python train.py --norm="rmsnorm" --norm_place="pre" --norm_eps=1e-05 --rope_fraction=1.0 --attn_scale=0.173 --dataset="wikipedia_en"
Each number is 128 + 32 x the weight over its row's rms, rounded and kept within 0 to 255. Layers, rows and columns count from 0. The size above them is the row's rms in percent of the matrix's.

# layer 7 MLP down (transposed), 1536x512, rms 0.0451, rows 260-273, columns 256-511
size [ 91 118  90 107  99 103 104  96 106  50 118 102 109 126]
[[ 69 125  92  58 121 158 112 135 168 142  84 158 159  96 147 123 147 162 157  84 113 105 115 141 121 160  82 132 131 116 126 123 160 119  86  99 141 120 135  94  84 132 161  92 180 120 127 131 109 107 121 126 130 149 181 129 186 165 121 125 102 145 162 106 132 141 136  87 105 102 161 135 122  66  87 181 133 138 172 164  95 168 154 114 156 154 119 117 151 149 109 126 115 121  96 141 106  86  93 154 145 182 144 126 150  64 172  98 135 159 145 105  85 125 170 136 175 116  80 154 118  86 108  92 134  75 137 144 110 128  76 127 124 105 204 136 155 146  76 142  82 149 117  75  74 146 178  95 131 101 105 162 146 145 135 161 156 111 185 139 136  97 117 153 144 136  98  91 138 190 110 165 192  52 108 120 184 142  97 127 107 129 105 138 149 171 156 146 153 125 172 144 133  75 103 107 204  91 155 126 172 158 143 131 117 116 139 197 206 139 133 172 127 119 120 148 136  86  96 112  89  37 150  85  67 180 153 146 140  84  67 119 119 106  70 148 162 126  93  84 139 141 157 167 151 148 119 158  78 140 141 133 179 184 114 125]
 [130 114 104 113 146 160 204  80 104 143 176 122 169  86  94 115 114 153  85  90 108 151 103 133 156 172  99 137  89 136  60 108 146 179 128  98 107 113 110 140 148  97 170 112 119 113 110 129 151 173 124 115 110 105  91 179 181 183 100  85 138 125  81 159 142 115 108 152 136  83 152 189 119  89 121 211 108 188 168 106 128 104 108 173 108 141 105 113  63 157  72 163  99  88 152 152  90  62 129 152  80  93 122 144  88 167  96 118 147 116 120  99  86 123 168 132 170 148 103 139 120 146 102 156 138 137 210 108 109 138 113 149 135 135 144  95 105 100 115 117 103 139 114 165 174 123 113  95 169 121 158 103 177 159 137 123 155  62  42 114 144 123 111  95  86 112 120 133 105  99 102 115 121 121 113 136 133 123 135 141 142 160 138 133 108 103 107 115 151 182  92  61 166 147 174 160  51 144 109 136 124 128  97  88 151 147 142 131 130 155 167 117 171  93 212 118  95 137 153 177 194  96 147 132  60 124 151  83 124 173 159 148 101 124 109 128 136 151 144 116 112  94 117 132 164 113 173 170 118 130 133 186 107  61  87 140]
 [105 132 200  97 145 137 115  98 135 103  85  69 127  80 148 126 128 147 129 110 102 137 137 140 109 141 184 109 131 136 180 108 155 142 124 119  99 154 118 137  98 132 160  79 139 123 170  92 125 168 117 206 119  90 121 103 107 167  72 124 158 153 114 130 145 120 131 167 111 133 117 123  76 165 150 206  91 161 130 105 100 115 118 112 113 158 133 166 157 127 112 124 172 136 134 132  83 163  80 136 108 182 138 145  90 148 114 102 189 112 132 163 128  94  81 138 114  51 104 127 124  85  94 105 133 148 106 141 134 128 125 157 134 207 117 141 196 167 105  64 177  94 149  35 182 117 138 110 108 126 156  99 105  55 158 105 119 206 165 175 104 130  83 142  99 134  89 112 118 114  97 183 105 162 109  69 101 157 124 122  96  96 161 116 178 118 137 154 129 101  78 115 123  95 129 189 132 159 130 135 109  96 141 132 135 121 153 102  91  96 225 164 110 189 117 118  80 170 147 126 121 153 177 116 100 161 132 142 110  98 111 211 154 122 114 156 125 118 157 172 179 153 147 159 200 125 173 158 135 100 121  98 161 153  66 127]
 [139  37  96 104 119 154 121 103  96  97 121 107 119 120 140 126 163 116 116 171 118 103 147 116  97 107 135 124 173  92 150 128 110  87 171 119 106 145 123 123 155 123 109 104 121 122  83 104  86 103 128 108 116 126  91  80 117 143 125 176  97 107 157 147 174 102 119 147  97 167 129 103  57 176 126 155  98 130 149 118 129 128 128 146 207 128 120 137 116 130 179 102 126  97 103 103 131 152 161 123  98 110 159 171 112  91  50 132  88 149 179  74 143 168 128  76 138 121 200 205 109 159  91 163 148 136 108 197 115 116 122 111 173 153 113 182 125 158 167 108 147 144  78 106 156 129 162 179 163  57 153  88 168 159 102 153 162 136 149  90 116 169 130 133 104 156 115 153 124 182 163 124  97 164 126  86 149 144 177 120 160 153  79 127 128  77 172 121 163 116 129 178 110 128 105 151 149 149 166 126 112 121 146  93 148 151  93 170 143 126  89  85 141 152 126 156 215  91 122  73 164 130 105 152 142 180  70 158 166 130  94 110 160 116 111  85 169  98 103 132 181 170 143 113 149 196 130 122 120 142 169 163 155 103 161 124]
 [118  57  99 111 127 129  96 140  81 142 101 120 125 200 153 116 139 114  89 120 119 132 160 124 142 124 177 171 151 149 110 108 165 183 102 121 100  70 155 117  87 184 137 164 119 159 156  84 104 150 141  77 150  90 121  15 163 144 136 130  98 127 136 119 144 107 146  88 227  78 129 129 107 186 121  87 142 182 105 131  76  82  66 162 104 147  98 107 178 129 103 106 122 116 181  65 164 102 133 167 149 102 132  51  64 125 156 152 205 147 136 181  98 130 131  93 131 141 137 119 149 118 186  89  68 132 149 119 119 133 190  71 115 141 196 143 120 132 142 134  74 208 134 119 177 155 112 144 135 123 108 144 183  80  76 140 174 178 113 106 170 112 137 158 151 144 109 157 177 136 123 116 133  84 129 130 138 152  93 179 116 248 101 111  45 109 106  77 104  80 131 118 164 143 108 151 127 132 107 173  93 122 160 155  74 186 112 151 152 149 112 123 147 165 147 130  91 102  93 148 116 149 148 187 140 183 153  81 101 139 107  64  59 177 109 170 109 156 153 128  93 158 177 199 171 140  98 124 101 162 126 116 119  95  76 161]
 [125 117 128 132 122 147 159  87  99 101 105 153 101 141 153 123 132  48 141 142  83  41  89 101  94 116 159 121 102  66 124 126 139 168 117 222 140  78 145 124 154  85 102  91 163 137  66 144 124 195 108 132  91 122 161 123 127 115 131  56 123 162  85  85 118 158  78 123 112 114  99 168 101 117 161 127 134 174 119  68 107 110  83 173 150 119 116 147 119 161  84 100 134  90 149 129 128 130 102 167 165 181 113 132  93  99  77 168 133 117 134 144 171 141 152  97 192 144  83  99 134 127 127 158  92 141 159 149 216 181 126 154 137 126 116 115 130 100 132 105 149 137 157 109 126 193 107 148 101 152 150 179 111 159 136 127 126 166 171 120 132  79 112 135 134 102 109 140 168 182 135 130 171 172 105 148 142 104 114 101 202 154 190  96  84  85  81 131 126 112 158 128 123 117 117 111 157 152 128 179 131  98 177  96 160 101 140 136 159 113  74  94 143 167 194 121 180  91  94 179 101 138 129  98 168 112  95 174 122 148 201 157  56 118 112 188 181 145 125 166  69 174 158 108 124  85 119  94 143 105 125  98  81 159 154 121]
 [ 94 132 143  97  92 161 127 135 152  80 172 138  91 139 143 111 142 124 128 135  88 140 170  91 114  74 137 169 152 144 117 157 115 212 105 151 176 141 124 169 170  97 151 157  91  66 126 101 145 148 107 184 109 117 145 115 117  69 120 102  65 113 105 175 167 134  97 100 193 127 139 106 140 161 182 148 111 131 132 100 183  90 106 147 100 142 153 152 130 106 121 178 149 111 115  86 141 164 191  91 146 165 169 138 140 154 115 115 129 119 138 203 131 134 136 109 130 125 161 120 102 109  84 133  56 124  93 158 151 181  68 163 100 148 142 169 150  96 119 120 107 132 146  52 156 125  92 109  93 112 138 142 109  98 126 121 107 119 145 142 121 165 122 136  82 129 125  82 204 128 155 165  82 158  50 107 149 117 100 124 123 134 102 152 140 172 131 134 174 155  56 203 128 117 135 109 176 164 158  50  72 105 125  85 167 127  82 130 138 105  88  56 178 150 144 107 185 161  84 171 114  97  75 180  94 122  99 134 148 146 119 143 100 130 104 125 110 106  97 133 216 145 156 127 141 116 138 112 107 175 157 119 168 152 160  74]
 [129 105 154 119 170  99 140 162 129 163 123 102  97 163 110  91 166 129  97 182  76  56 168 132 140 136 116 121 166 101 127  90 129 134 194 167 168 195 139 115  71 158 149 141  55 176 120 146 106  86 184 120 116 168 158 116 125 123  97 138 114 128 117 123 167 119 159 119 101 231 154 101 161 100 110  73 169 148 151 181 136 132 177 114 131 137  89  98 143 141  89 131 166 171 117 200 133 120 151 129  61 109 107 107  70 121 130 108 138 152  97 156  80 153  88  80 111 142 129 152  75 163 110 136  74 128 169 126 166 135 123 134 103 114 160 177 160 118 110 141 114 137 147  74  86 125 149 155 153 116 147 144 123 144 147 159 128 149  89 113 122 117 106 109 175 155 131 122 179 136  95 160 140 118 156  85  62 156 101 127 133 176 182 117 117 151 176 132 143 112  88 125  67 119 139 108  98 104 122 104 121 206 172 164 144 124 158 115 129 102  93 119 199 130 132  87 130 117 119 139 137  94 128 144  67 164  76 106 107 107  96 164 123 165 125 108 114 153 134  90 108 102  75  84 168 126 137  89 146 125 150 151 145 107 160  99]
 [122 110 105 130 135 139 139 112 151 149 111 107 101 117  97 147 124  60  99 118 107  82 169 152  79 111 145  76 199  85 174  94 144 128 163 175 154 181 124 152  83 128 132 122 102 177 184 115 115 124 104 109 132 109 122 191 175  66 145  98 105  99 148 136 152  96 134 108 146 121 154 149  98 201 143 161 175  87  85 149 139 103 187 120 117 172 134 123  54 240 126 114 167  78 117  95 144 118 142 107 125 128 119  60  93 107 131  82 131 165 134 151 152 137 105 141 125 149  95  79 153 114 150  88 132 134 108 117  94 134 174 124  73 104 152 133 154 116 141 154 115 181  74 133 115 112 157 147 165 124 149 105  99 152  85 138 157 133 134 149 150 166 122 166 145  87 148  92 148 126  81 135 106  90 162 139 132 110 113  99 119  91  69 138 210 125  96 114 131 103 188 138  90 106 124 143 207 126 123 113 100  69  84 136 177  86 142  77 128 142 131 121 103 111  95 102 157 131 107 122 104 157 113 112  69 165 122 141 128 115  99 106 124 124 110 132 178 181 115 132 117 131 144 113 177 156  77 127 145 123 118 140 146 167 148  85]
 [135 140 182 120 110 171 146 126 121 145 134  88 115 138 152 102  58 117 109 206  75 101 122 111 142 157 112  72 144 151 103 201 125 110 123  88 130  73  66 124 133 125 123 146 111 130  86 160 111 118 133 103 151 113 129 146 159 129 119  87 121 154 115 167 158 101 125 190 161 101 153 169 170 106 118  85 100 117 126  98 107 154 122 124 109  96 170 109 164 128 114 161 114 125  55 120 137 113 131 112 191 133 131  76 130 103 141 149 176  99 123 150 125 147 159 148 151 124 160 160  97 146 146 131 136 169 117 167 190 128 142 172  55  89  61 147 136 190 192 125 110 101 118 107 177  97 164 101 145 110 169 116 182  95 137 138 161 109 162  74 118 136 102  75 148  91 155  87 112 170 119 165  85 161 119 172 137 108 108 118 161  98 102 128 110 107 117 136  89 150 140 176 138  78 127  92 155 174 143 151 119 183 188 166 148 158 203 154 158 123  93 147 111 120 150 128 149  82 165 122 147 135  63 115 152 105 127 111 208 144  61 138  80  76 153 121 142  82 192  95  73 120 210 161 127 114 149 120 164 160 146 166 158 197 185 120]
 [112 160  85 107  62 129 125 116 191 151  76 161  61 133 124 156  63 131 104 113  83 121  90  73 150 131 159 127 133 137 102 143 150 115 185 133 105 131 104 124  40 121 123 157 121 171  88 116 118 146 172  90 114 122 175 154 141  96  68 136  98  71 176 166 137  97 135 118 135 147 103  98 158 101 192 112  91 125 113 165  88 161 100 110 143 152 161  73  96 121  83 183 116  94 154  67 120 102 108 105 163 152 129  99 129 169 145  93 134 145 168 156 147  60 132 123 124 128  66 169  64 147 127 137 141 129 106 134 109 178 147 138 183  67 121 131 100 116 127 130 118 127 102  89  95 142 139 102 104 127 158  83 141 120 127 126  93 138 142 144 133 184 145 145 105 121 178 103 100 102  87  68 172 144 179 178 137  66 151 151 178 101 134  98 113  66 106 154  74  99 141 105 125 190  85 191 102 128  84 119 141 179 119 105  89 183 110 105 143 135 113  85  71 159 111 129 151 134 150 134  75 101 110 167 123 145 102 111 112  82 123 209 144 102 194 149 162  79 112  82 155  66 100 104  45 157 125 146 171 112  81 130 149 157 135 163]
 [128 163 106 193 164 126 156 176 152 116 170 145 131 168 120 131 108 122 128 197 183  75 153 106 200 143 144  57 179 157  68 138 148 134 162 148 128 146 154 137 211 112 152 117 123 195 129  86 121 123 150 126  68 188 116 152 147  94 120 153  88 115 135 132  92 142  94 130 130 123 115 207  93 151 185 150 132 134 161 145 115 171 126 129  84 174 103 217 129 115 131 145  41  89 149  88 127  30 134 148 144 118 128 148 199  66 141 164 110 174 142 191 125  81 190 108 101  88  71 140 100 131  94  74 172 131 153 178 138  79 105 113 164 113 144 124  75  94 120 138 125 138 135 116 185 145 124  98 149 108 115 116 137 156 127 171 113  95 141 110 147 134 125 103 141 152 150  96  78  71 130 139 143 120 124 159 183  91 144 139 121 107 142 118 181 171 129 112 107 172 111  72 111 176 153 119  86 113 110 113 130 120 195 152 129 180  93 133 125 106 134 111 147 135 114 102 199  91  67 100 141  68 184  92 149  74  90 117 139 169 126 102  71 101 172 148  92 116 154 109  83 151 156 108 146 102 199 112 106  81 108 137 101 166 168 136]
 [ 99 151  92 141 154 118 115 136 121 128 109 137 125  82 125 112 182 119  78 205 101 114 106 125 115 128 144 153 103  85  55 158 142  94 138 136 151 102 144 151 131 136 124 143 123 122 168 104 116 150  97 134  91 122 148 131  76 162 169 128  96 121 171  73  90 170 176 154 147 176 147 157  83 162 116 141 119 117 109 103  99 168 181 115 142 180 132  40  57 161  68 109 118  59  75 121 162  75 173 105 165 160 138 162  81 104 210 105 109 143  58 241  62 130 186 121  97 171 111 149 132 151 126 129 118 130 161 138 105 132 174  99 150 142 132  83 126 147 106 149 128 180  88 141 120 145 133 134 156 134 126 130 139 140 102 140 137 120 147 120 121 154 162 133  55 134 134 134 129  76 112 132 176 120 135 161 169 137 124 141 170 110  78 166 112 105 152 138 106 135 119 117 102  77 194  90 101 122 100 153 120  54 144 139  93 134  87 125 145 130 124 141 116 101 127  83 140 156 118  81 161 152 190 132  97  86 131 169 157 132 133 152 129 110  97 111  65 182 153 151  74 116  94 144 139 151 164 111 172 116 154 126 120  71 127 102]
 [122 102 142 105 139  81  97 136  81 154  81  62 158 127 104  81  80 108  75  86 131 115 130 152  69 144  59 155 194 197  85  89 140 107 138 156 108  91  82 142 147  97  74 153 124 138 163 173 160 114 161 139 131 110 133  98 111  65  85 128 155 132 124 134 144 166  83 147 133 120 137 121 125 143 101 106 177 134 165 120 118 193 133 132 136 110 130 131 103 109 172 149 141 118 136 148 134 151 155 134  98 146 162 138 132  89 133 124 160 167 147 130 149  58 132 152 104 141 105 111 115  90 130 125  73 104 185 126 155  95 100 105  87 149 131  86 100 145 138 137 104  96 178 119 109 105 112 115 115 117 119 108 173 124 135 119 156  81 129 186 190 143 126 110 150 170 109 184 111 130 145 165 122 153 175 120 106 114 132 153 182  89 134  49 177  75  93 109 128 124  99 196 117 167  97 137 162 105 117 157 128 140 155 141 123 130  72 129 144 184 190 101 125  94 163  88 162 120 137 128 131  92 169 197 103 168 146 108  84 146  79  80 172 151 139 153  95 123 107 111 148 182 141 147 202  94 112 137 118  94 148  82 145 123  82  59]]
# layer 7 MLP up, 1536x512, rms 0.132, rows 261-273, columns 256-511
size [123  99 100  91 106 107  99 126  47 121  88 108 106]
[[ 50 118 154 161 126 142 128 158 115 121 149 132 186 101 126 104 113 136  94 175 108 100 176  92 163 161 166 143  94  96 116 155  95  86 148 111 184  68 133 166 100 191 131  89  66  66 155 145 131 132 112 121 116 144 131 126 120 143 109 131 158  97 108  83  78  92 130 106 158  98  92 172  97 113 150 143 145 101 141 141 163 117  63 108 186  68  75 132 134 155 121 173 101 155 130 161 117 126 104  83 146 160 164 131 167 126 104 115 138 111  98 189 153 211 130 178 198 122 108  88 116  97 111 131 126 129 109 187 108 149 115 163  82 111 154 155 118 141 158 185 142  99  99 131 106 119 128 101 134 116 157 101  81 155 171 113 194 121 190 140 134 149 128 112  91 182 118 128 159  56 187 151 113 137 177 119  38 204 137 175 137 199 137 182 136 200 128 153 177 181 142  73 116 165 106 121  97  76 121 135 144  75 119 146 158 126 144 168 119 106 141 121 153  84  74 132 123  58 125 156 144 154 131 117 103 114 123 158 133 141 132 153 134 119 107 167 172 146 104 146 155  89  81 117 163 135 159 129 140 171  44 114  49  82 112 138]
 [ 99 171 117 117 111 135 138 119 156  89 134 180  69 106 148 122 148 123 109 133 123 139  79 119 181 160 152 106 163  99 137 138  80 148 135 109 162 149 115 151  68  75  74  64  90 147 106 111 147 103 102  75 151 125 147 138 108 108  71 116  39 137 169 181 155  97  77 129 112  58  92 172 146  71 161 130 147 114  91 149 140  90 125  93 106 141 134 118  91 102 166 105 139 115  81 140 140 140 121 185 116 125 117  67  81  97 114  71 178 148 147 127 135 123 118 136 167 135 158 180 155 185  66 107 132  79  90 127 112  68  76  91 126 164 112 133 104 107 127 127  94 146 148 156 159 194  84 100 145 119 129 134  92 113  65 210 128 133 157  73 148 133 175  88 130 166 158 138 133 151 163 128 105 140 207 172 159  97  95 102 165 130 117 125 153 139  85 155 132 116 136 197 128 149 114 148  87 147  99 113 148 104 155 107 116 102 142 108 172 157 122 156 139 104 124 186 117 111 186 105 147 144 109 118 135 105 155 159 122 152  92 106 135 129 157 105 176 149  81 102 108 104  74  99 132 143 109 154 200 116 151 168 197  77 177 159]
 [141 216 101 104 120 175  85 132 119  91 112  69 183 135  85 101 114 108 150  94 171 156 128 118 199 116 183 136 133 165  91 111  98 125 122 161 198  93 178 175 109 125 145 143 137 149 104 122  80 180 147 113 148 220 107 124 106 116  93 119 157 173 119 164  70 122 160 130 126 125 103 129 118  94 189 171 151 130 128 139  69 115 130 110 161 205 103 144 109 129 111 123 100 177 129 146  98 155  92 108 111 151 113  91 104  95 111 157 124 150 141 101 130 129 116 104 196 135  84 147 135  92 119 134 163  98 154 182  96 128  80 132 119 153  95 136 134  55 214  88 156 167 115 166  91 128 142 118 123 110 152  64 119  49 122  97 121 127 132 119 173  71 116 174 126 109 153 100 134 164  83 134 132  95 150 157 125 139 149 143 183 152  99 138  99 122  81 125 124 103  51 134 151 119 124 145  96 157 108 208 147 102  38 160 112 113 156 103  64 121 158 100  48 105 125 155 127 126 127 110 134 155  98  90 114 119 163 170 109 155 152 147 108 135 149  58 190 126 102 110  66 143 136  75  94  77 120 192 109 134 179 120 171 118 119 120]
 [ 69 121 132  93 166 115 151 113  91 103 118 132 121 101  91  97 133 145 158 153 118 112 109 148 148 159 180 112 100 110 192 103 122 108 159 138  84 136  74 204  65 124 159 125 122 125 130 125 136 183  92 171 186 102  82  59 136 108 133  73 106  95 142 118 129 158 139 103 120  73 133 152 148 129 111 207 152 135  85 118  85  94 107  61 159 149 107 134 125 160 138 155 145 131 120 127 110 126 129 187 141 140  92  93  86 119 150 138 139 152 104 201 122  80 125 135 133  64 107  93 132 133 111 119 118 119 151 115 103 105 190 194 119  84 144 178 125 121 140 129 108 175 112 212 145 153 171 120 133 152 141 182 149 144  98 198 130 140 111 141 158 184 115 104 135 170 129  61 155 173 118  98  92  86 175 188  92 171 111 159 158 116 146  73  99  90 143  71 152 111 133  72 138  98 132 121 111 132 109 154 118  77 150 150  50 121 153 136  56 121 114 142 101  39 165 164 130 141 127  77 139 148 113 124 133 106 145 154 109 141 111 114  58 154 165 112 157 114 171 116 151 150  91 143 167 125 114 156 121 130  95  88 123 131 130 139]
 [115 138  79  99 154 120  72  98 165 161  89 157 126  68  72 113 115  61  75  80 135 126 186 152  92 126 137 151 168 120  71 196 125 128 161 171 109 136 156 158 162  56 129 136 102 104 110 109 130 140 146 144  71  90  96 136 140 112  76 174 141  79 120 167 119 187 138  98 133 120  55 119 138  96  76 180 155 144  94 144  97  92 142 152  66 141 134 145 133 121 191 204 101 130  63 173 163 120 104 145 147 173 134 169 143 123  98 125  98 107 126 115 223 153 117 116 146  58 108 145 121 119 174 139 103  83  81 126 147 134 160 122 104 120 178 177 127  92 119 168 161 154 122 100  58 104 128  95 100  94 129 121 119  75 163  96 144 153 127 108 122 165 118 130 182 117 112 136 106 145 128 119 141 113 165  97 121 129 113 124 111  70 133 170  90 129 103 133  80 164 162 136 157  79 133  80  72 108 167 128 103 185 149 132  98 154 173 142 128 140 156 123 122 155 164 123  87 102 133  51 144 144 141 114  97 129 122 127 162 145  85 166 150 154 142 119 101  76 156 118 145 149 168 141 150 120  87 164  65 102 129  80 135 108 140 140]
 [149 164 126 143 150 152 100 140 146  85 109 183  65 141 123 184 120  90 114 135  69 161 119  44 120 144  58 157 173 126 126 102  80 160 126 128 132  62 144 163 129 108 138 128 111 118  78  92  84 108 117 166 184 128 140  64 112 103  72 148  69 140  78 157  68 135  83 135  51 153 131  99 134 170 145 149  73  87 210 191 100 119 163 167 165 163 112 163 138  99 135 136 167 151 121  78 104 142 148  96 106 150  99 119  99 120  87 124 129 151 139 149 158 172 111 131  87 122 120 127 134 114 132 149 117 169 130 141  72 163  62  79 193  75 126  91 108  75  90  91 127 173 178 103 102 123 165  98 165  98 158 143 130 138 175 123 104  75  69 111 105 109 128 104 122  77 127 155 203  83 109 121 131  58  83 113 109 151 140 141 134 103  67 151  91 137 187  97 142 121 107 153 162 113 129  86 163 206  87 147 137 121 135  87 169  91 134  72 122  86 135  98 126 167 125 120 134 161 134  88  67 153 116 116  87 138 144 197 118 121 122 113 137 131 140 160  95 174 101 126 180 172 116  86 106 107 130  59 107 146 120 149  64  91 144  57]
 [189 124 148 161  53 143  86 131 210 137 163 155 206 149 128 120 145 122 189 124 104 202  86 183 125 130 122 146 100 169 106 139 150 127  78 124  77 111 160 181  90 127 167 126 141 140 111 150 136  67 114 178 131 147  89  75 129 139 135 110 120 162 160 119  79 132 180  82 135  72 131  83  89 167 126 125 154 120 103 109 148 173 114  76 145  97 118 155 144  92  98 214 172  77 125 193 122  91 162 162  80 119 179 146 180 174 144  59 116 143 137 195 155 119 105 123 113 133  91 122 145 143 158 126 120  84 109 165 133  71 124 157 154 176 149 149  62 195 128 125 163 166 121 166 169  83  83 173  61  95 101 112 126 142 115 173 119 110 144 132 146 139 103 125 171 112 130  90 141 138 103 122  97 119 100 120 106 116 109  91 148 112 120 174  61 102 160 107 157 145 123 139 111 129 158 145 121 125 134 149  85 146 166 144 145 134 147  99 151 104 106 111 153 132 173  80  63 156 148  94  94  70 133 129 159 106 151 110 161 142 111 170 154 119 124 165 121 121 148  98 147  54 162 144 132 154 137  91  97 141 113 120 144  75  73  96]
 [135 140 174 160 126  73 152 161 151 143 122 106 150 101 163  66 198 190 136 151 160 114  96 152 153 117 150 151 114  97 111 126 175  53 177 140 121 102  85 113 124 157 193 133 131  58 134 148 177  78 100 164 115 125 110  95 115  95 113 135  62 139 146 146  99 125 199  51 159 214 187 156 169  70 105 108 152 124 103 178  99 117 119  75  98  83 101 154  88  73 145 105 110 139 137 128 101 110 148 140 100 156 101 179 107 140 114 138  74 146 140 155  76 156  85 161 117 182 161 129 184 142 144 116  92 158 176 129 123 105  81 158 163 184 134  77 102  97 143  58 125 117 192 133 164 159 119 121 118 158 113 127 158 108 134  53 176  83 121  97 166 116 138 154  95 115 118 173  83 135 135 111 128 126 103 123 136  90 151 144 156 132 106 149 108  85 148 157 137 103 116 133 165 156 150  87 105 101 161 169 110 105 142 181  75 136 198 102 147 187 121  98 128 120  95 170  70  96 160 117 114 117 105 102  64 125 132 134 122 115 133 168 192  88 107 126  74 148 150 171  92  96 106 138 139 156  89 133 109  98 190 113 135  86 174 140]
 [ 70  97 108 122 158 181 106 158 102  98 155 167 136 114 102  93 188 140 165  90 144  71 203 142  74 191 143  93 168 128  75 109  68 130 152 135  99 128  65  91  41 155  91 141 185 185 117 122 124 146 117 138 159 108 137 140 101 160 100 168  85  96 124 138 106  71 107 149  99 185 121 156 120 208 157 135  75 168 142 144 157 174 151 110 109  84 123 139 149 133  84  47 128 182 237 122 161  83  75 143 106 166 150 182 128 155 210 132 118 131 160 113 102 132 154 160 123  86 157 140 154 111 142 107 155 128 125 158 147 168 133 159 192 123  87 125 144 130 113 149 146  99 201 143 148 154 129 138  80 169 127 133  95 133 118  96 122 140 135 159 125 167  75 116 174 133 139 151  94 152 121 131 116 158  94 134 161  92 130 144 150 146 144 110 176 173  92  83 114 159 139 106  54 106 105 104  43 149 158  72 138 130  86 124 127 113 116 159 138  92 134 146 167 163 166  95  87 130  73 165 148 195  64 163 158 121 128  98 180 102 181 142 149 123 161 129  90 130 118  90 152 104  95 126 149 124 140  66  93 162  69 122 106 166 135 184]
 [150 191 121 128 167 160 173 119 117  75 159 125 107 156 125 117 172 118 148 119 113 127 126  78 111 151 173 117 185 132 117  31 165 125  69 123 108 152 200 130 145 101 132 123 113 114 126 146 116 100 142 155 150  83  65 137 123 145 106  57 126 185  76 133 104 102 196 120 151 123  53 201 125 182 191 152  86  91 102 143 146 138 131 112 115  57 117 162 114 174 145 166 192 126 131  94 147 155 131 133 156 101  86 147  69 144 100 108 115 126 157 110  99 116 116  89 142 209 127  50 154 123 169 117 152  70 106 120  90 179 113 162  93 138 114 143 108 144 140  92 145 145 105 191 135 111  89 158 122 151  23 132 139  89 109 183 130  96 111 133 139 109 125 111 127 129  72 175 140 202  53 142 146 110 127 137 189 111 108 178 131 122 151 125 110 139 102 137 109  76  69  74  74 167 111 123  78 156 137 196 171 119 143 118 123  87 150 124 116 140 147 171 101 140 116  88 170 167 160  87 100 158 110 111 110 128 141  93 114 110 134 161 137 117 126 160 133 101 132 144  85 133 126  92 120  72 140 139 128 151 150 114 117 169 102 163]
 [151 151 143 179 146 127 109 156 203 193 176 132 169 186 152 150 152 189 148 126 186 126 126  77  92 197 137  78 123 147 101 211 149  98 173 147 166 157  73 113 207 145 153  97 109 134  64 127  99 152 123  98  99 141 103 160 183 136  95  98 153 177  96 151 123 166 123 106 151  89 194 188 219 155  79 140 139 104 166 134 142 199 128 145 133 123 179 175 151  90 131 147 113 137 140 121 146  97 121 165 116  91 104 114 116 121  77 141 175 150 127  56 161 140  57 104 121 120 106 124 135 135  81 148 125  76  83  77 118 106 127 127 121 177 112 158 120 103 171  83 145 176 169 144 107 167 153 127  98 133 146  98 102 145 118 190 104 173  89 139 109 129 136 101 126 139 106 131   3 100 112 118  91 154  67 135 160 161 150 135 121  63 198  81 162  95 163 104 121 111 189 144 167 171 109 150 122 142 126 100 128  86 128 126  91 152 121 153 107 133 113  87 110 166 119 174 168 108 147  84 160 111 189 150 185 121 128 161 159 148 153 153 128 131 101 145 128 122 121 113 144 119 103 123  95 110 121 122 106  82 113  98 116 156 166 136]
 [ 93  93 154 151  83 135  95 189  97 165 140 104 145 127 169 140 136 166  93 110  99  80 106 142 170 110  92 122 194 122  86 120 138 129 122 138 104  76 164  97  95 175 188 111 120 122  73 137 182  69 122 156 100 127 128 151 146 105 149 129 138 102 155 179 134 129 121 106  64 147 199 115 104  68 122 194 180  95  88 109 187 113 113  63 102 155 103 125 121 122 126 166 111 159 103 146 124  81 115 116 131 199 159 137 149 100 136  74 126  99 119 142 144 146 159 145 127 168  84 103 121  89  59  88 144 123 175 144 154  98 131 128 121 106 156  40 167 163 166 118 128 108 180 168 141  80 141 129 168 119 114 117 151  98 186 132 132 189  80 220 105  78 136 174  93 137 121 151 150  63 136 110  99 187 105 145 138 151 129 149 107 206  88 121 137 148 143 169 160 111 130 138 163 125 122  87 110 163  76  74 167 131 126 107 142 143 103  95 150 127 137 151  89 109 137 143 116 166 143 102 157 122 137  70 154  92 164 149 137 144  74 124  59 122 141 109 111 108 150 145 107 167 110 174 201 140 163  80 172 171 184 172  73 152 172 108]
 [201 168 142 115 170  71 151 129 139 152 156 113 168 110 164 194 104 153  96 169  76 198 150 166 170 108 153 108  79 150 119 168 158 154 148  96 156 168 113 121 144 165 131 178 122 148 134 129  99 139 121 120 132 178 131 139 136 129 130 144 138 160 112  75 161 204 138 118 134 117 127 159 164 162 120 131  83 106 183  76 114 134 126 195 105  80 140  82 122 163 162 118 114 154 145 167 105 130  75 108 143 133 127 172 151  97 176  97 135 115 114 121 146 131  53 117 120 120 105 175 114 162  78 162 155 120 154 146 122 120  76  58  99 119  89 154 129  85 244  91 175 148  93 150 106 159 119 115 116 149  80 118 119 172 144 153 128 127 143 120 125 122 126 114 212 166 125  86 108 176  72 120  70  84 185 148  76  57 149 178 145  85 161 160 134 111 173 110 124  95  75 109 135 110 105 131 130 103 172  85 132  57 151  99 119 100 143 139  94 123 140  67 117 188 147  94 132 111 117  86 117  79 127 112 162 130 108 146 137 144 155 183 172 168 106  97 163 164 126 175 130 197 105 134 165 133 140  79 169 167 125 162 109  90 176 236]]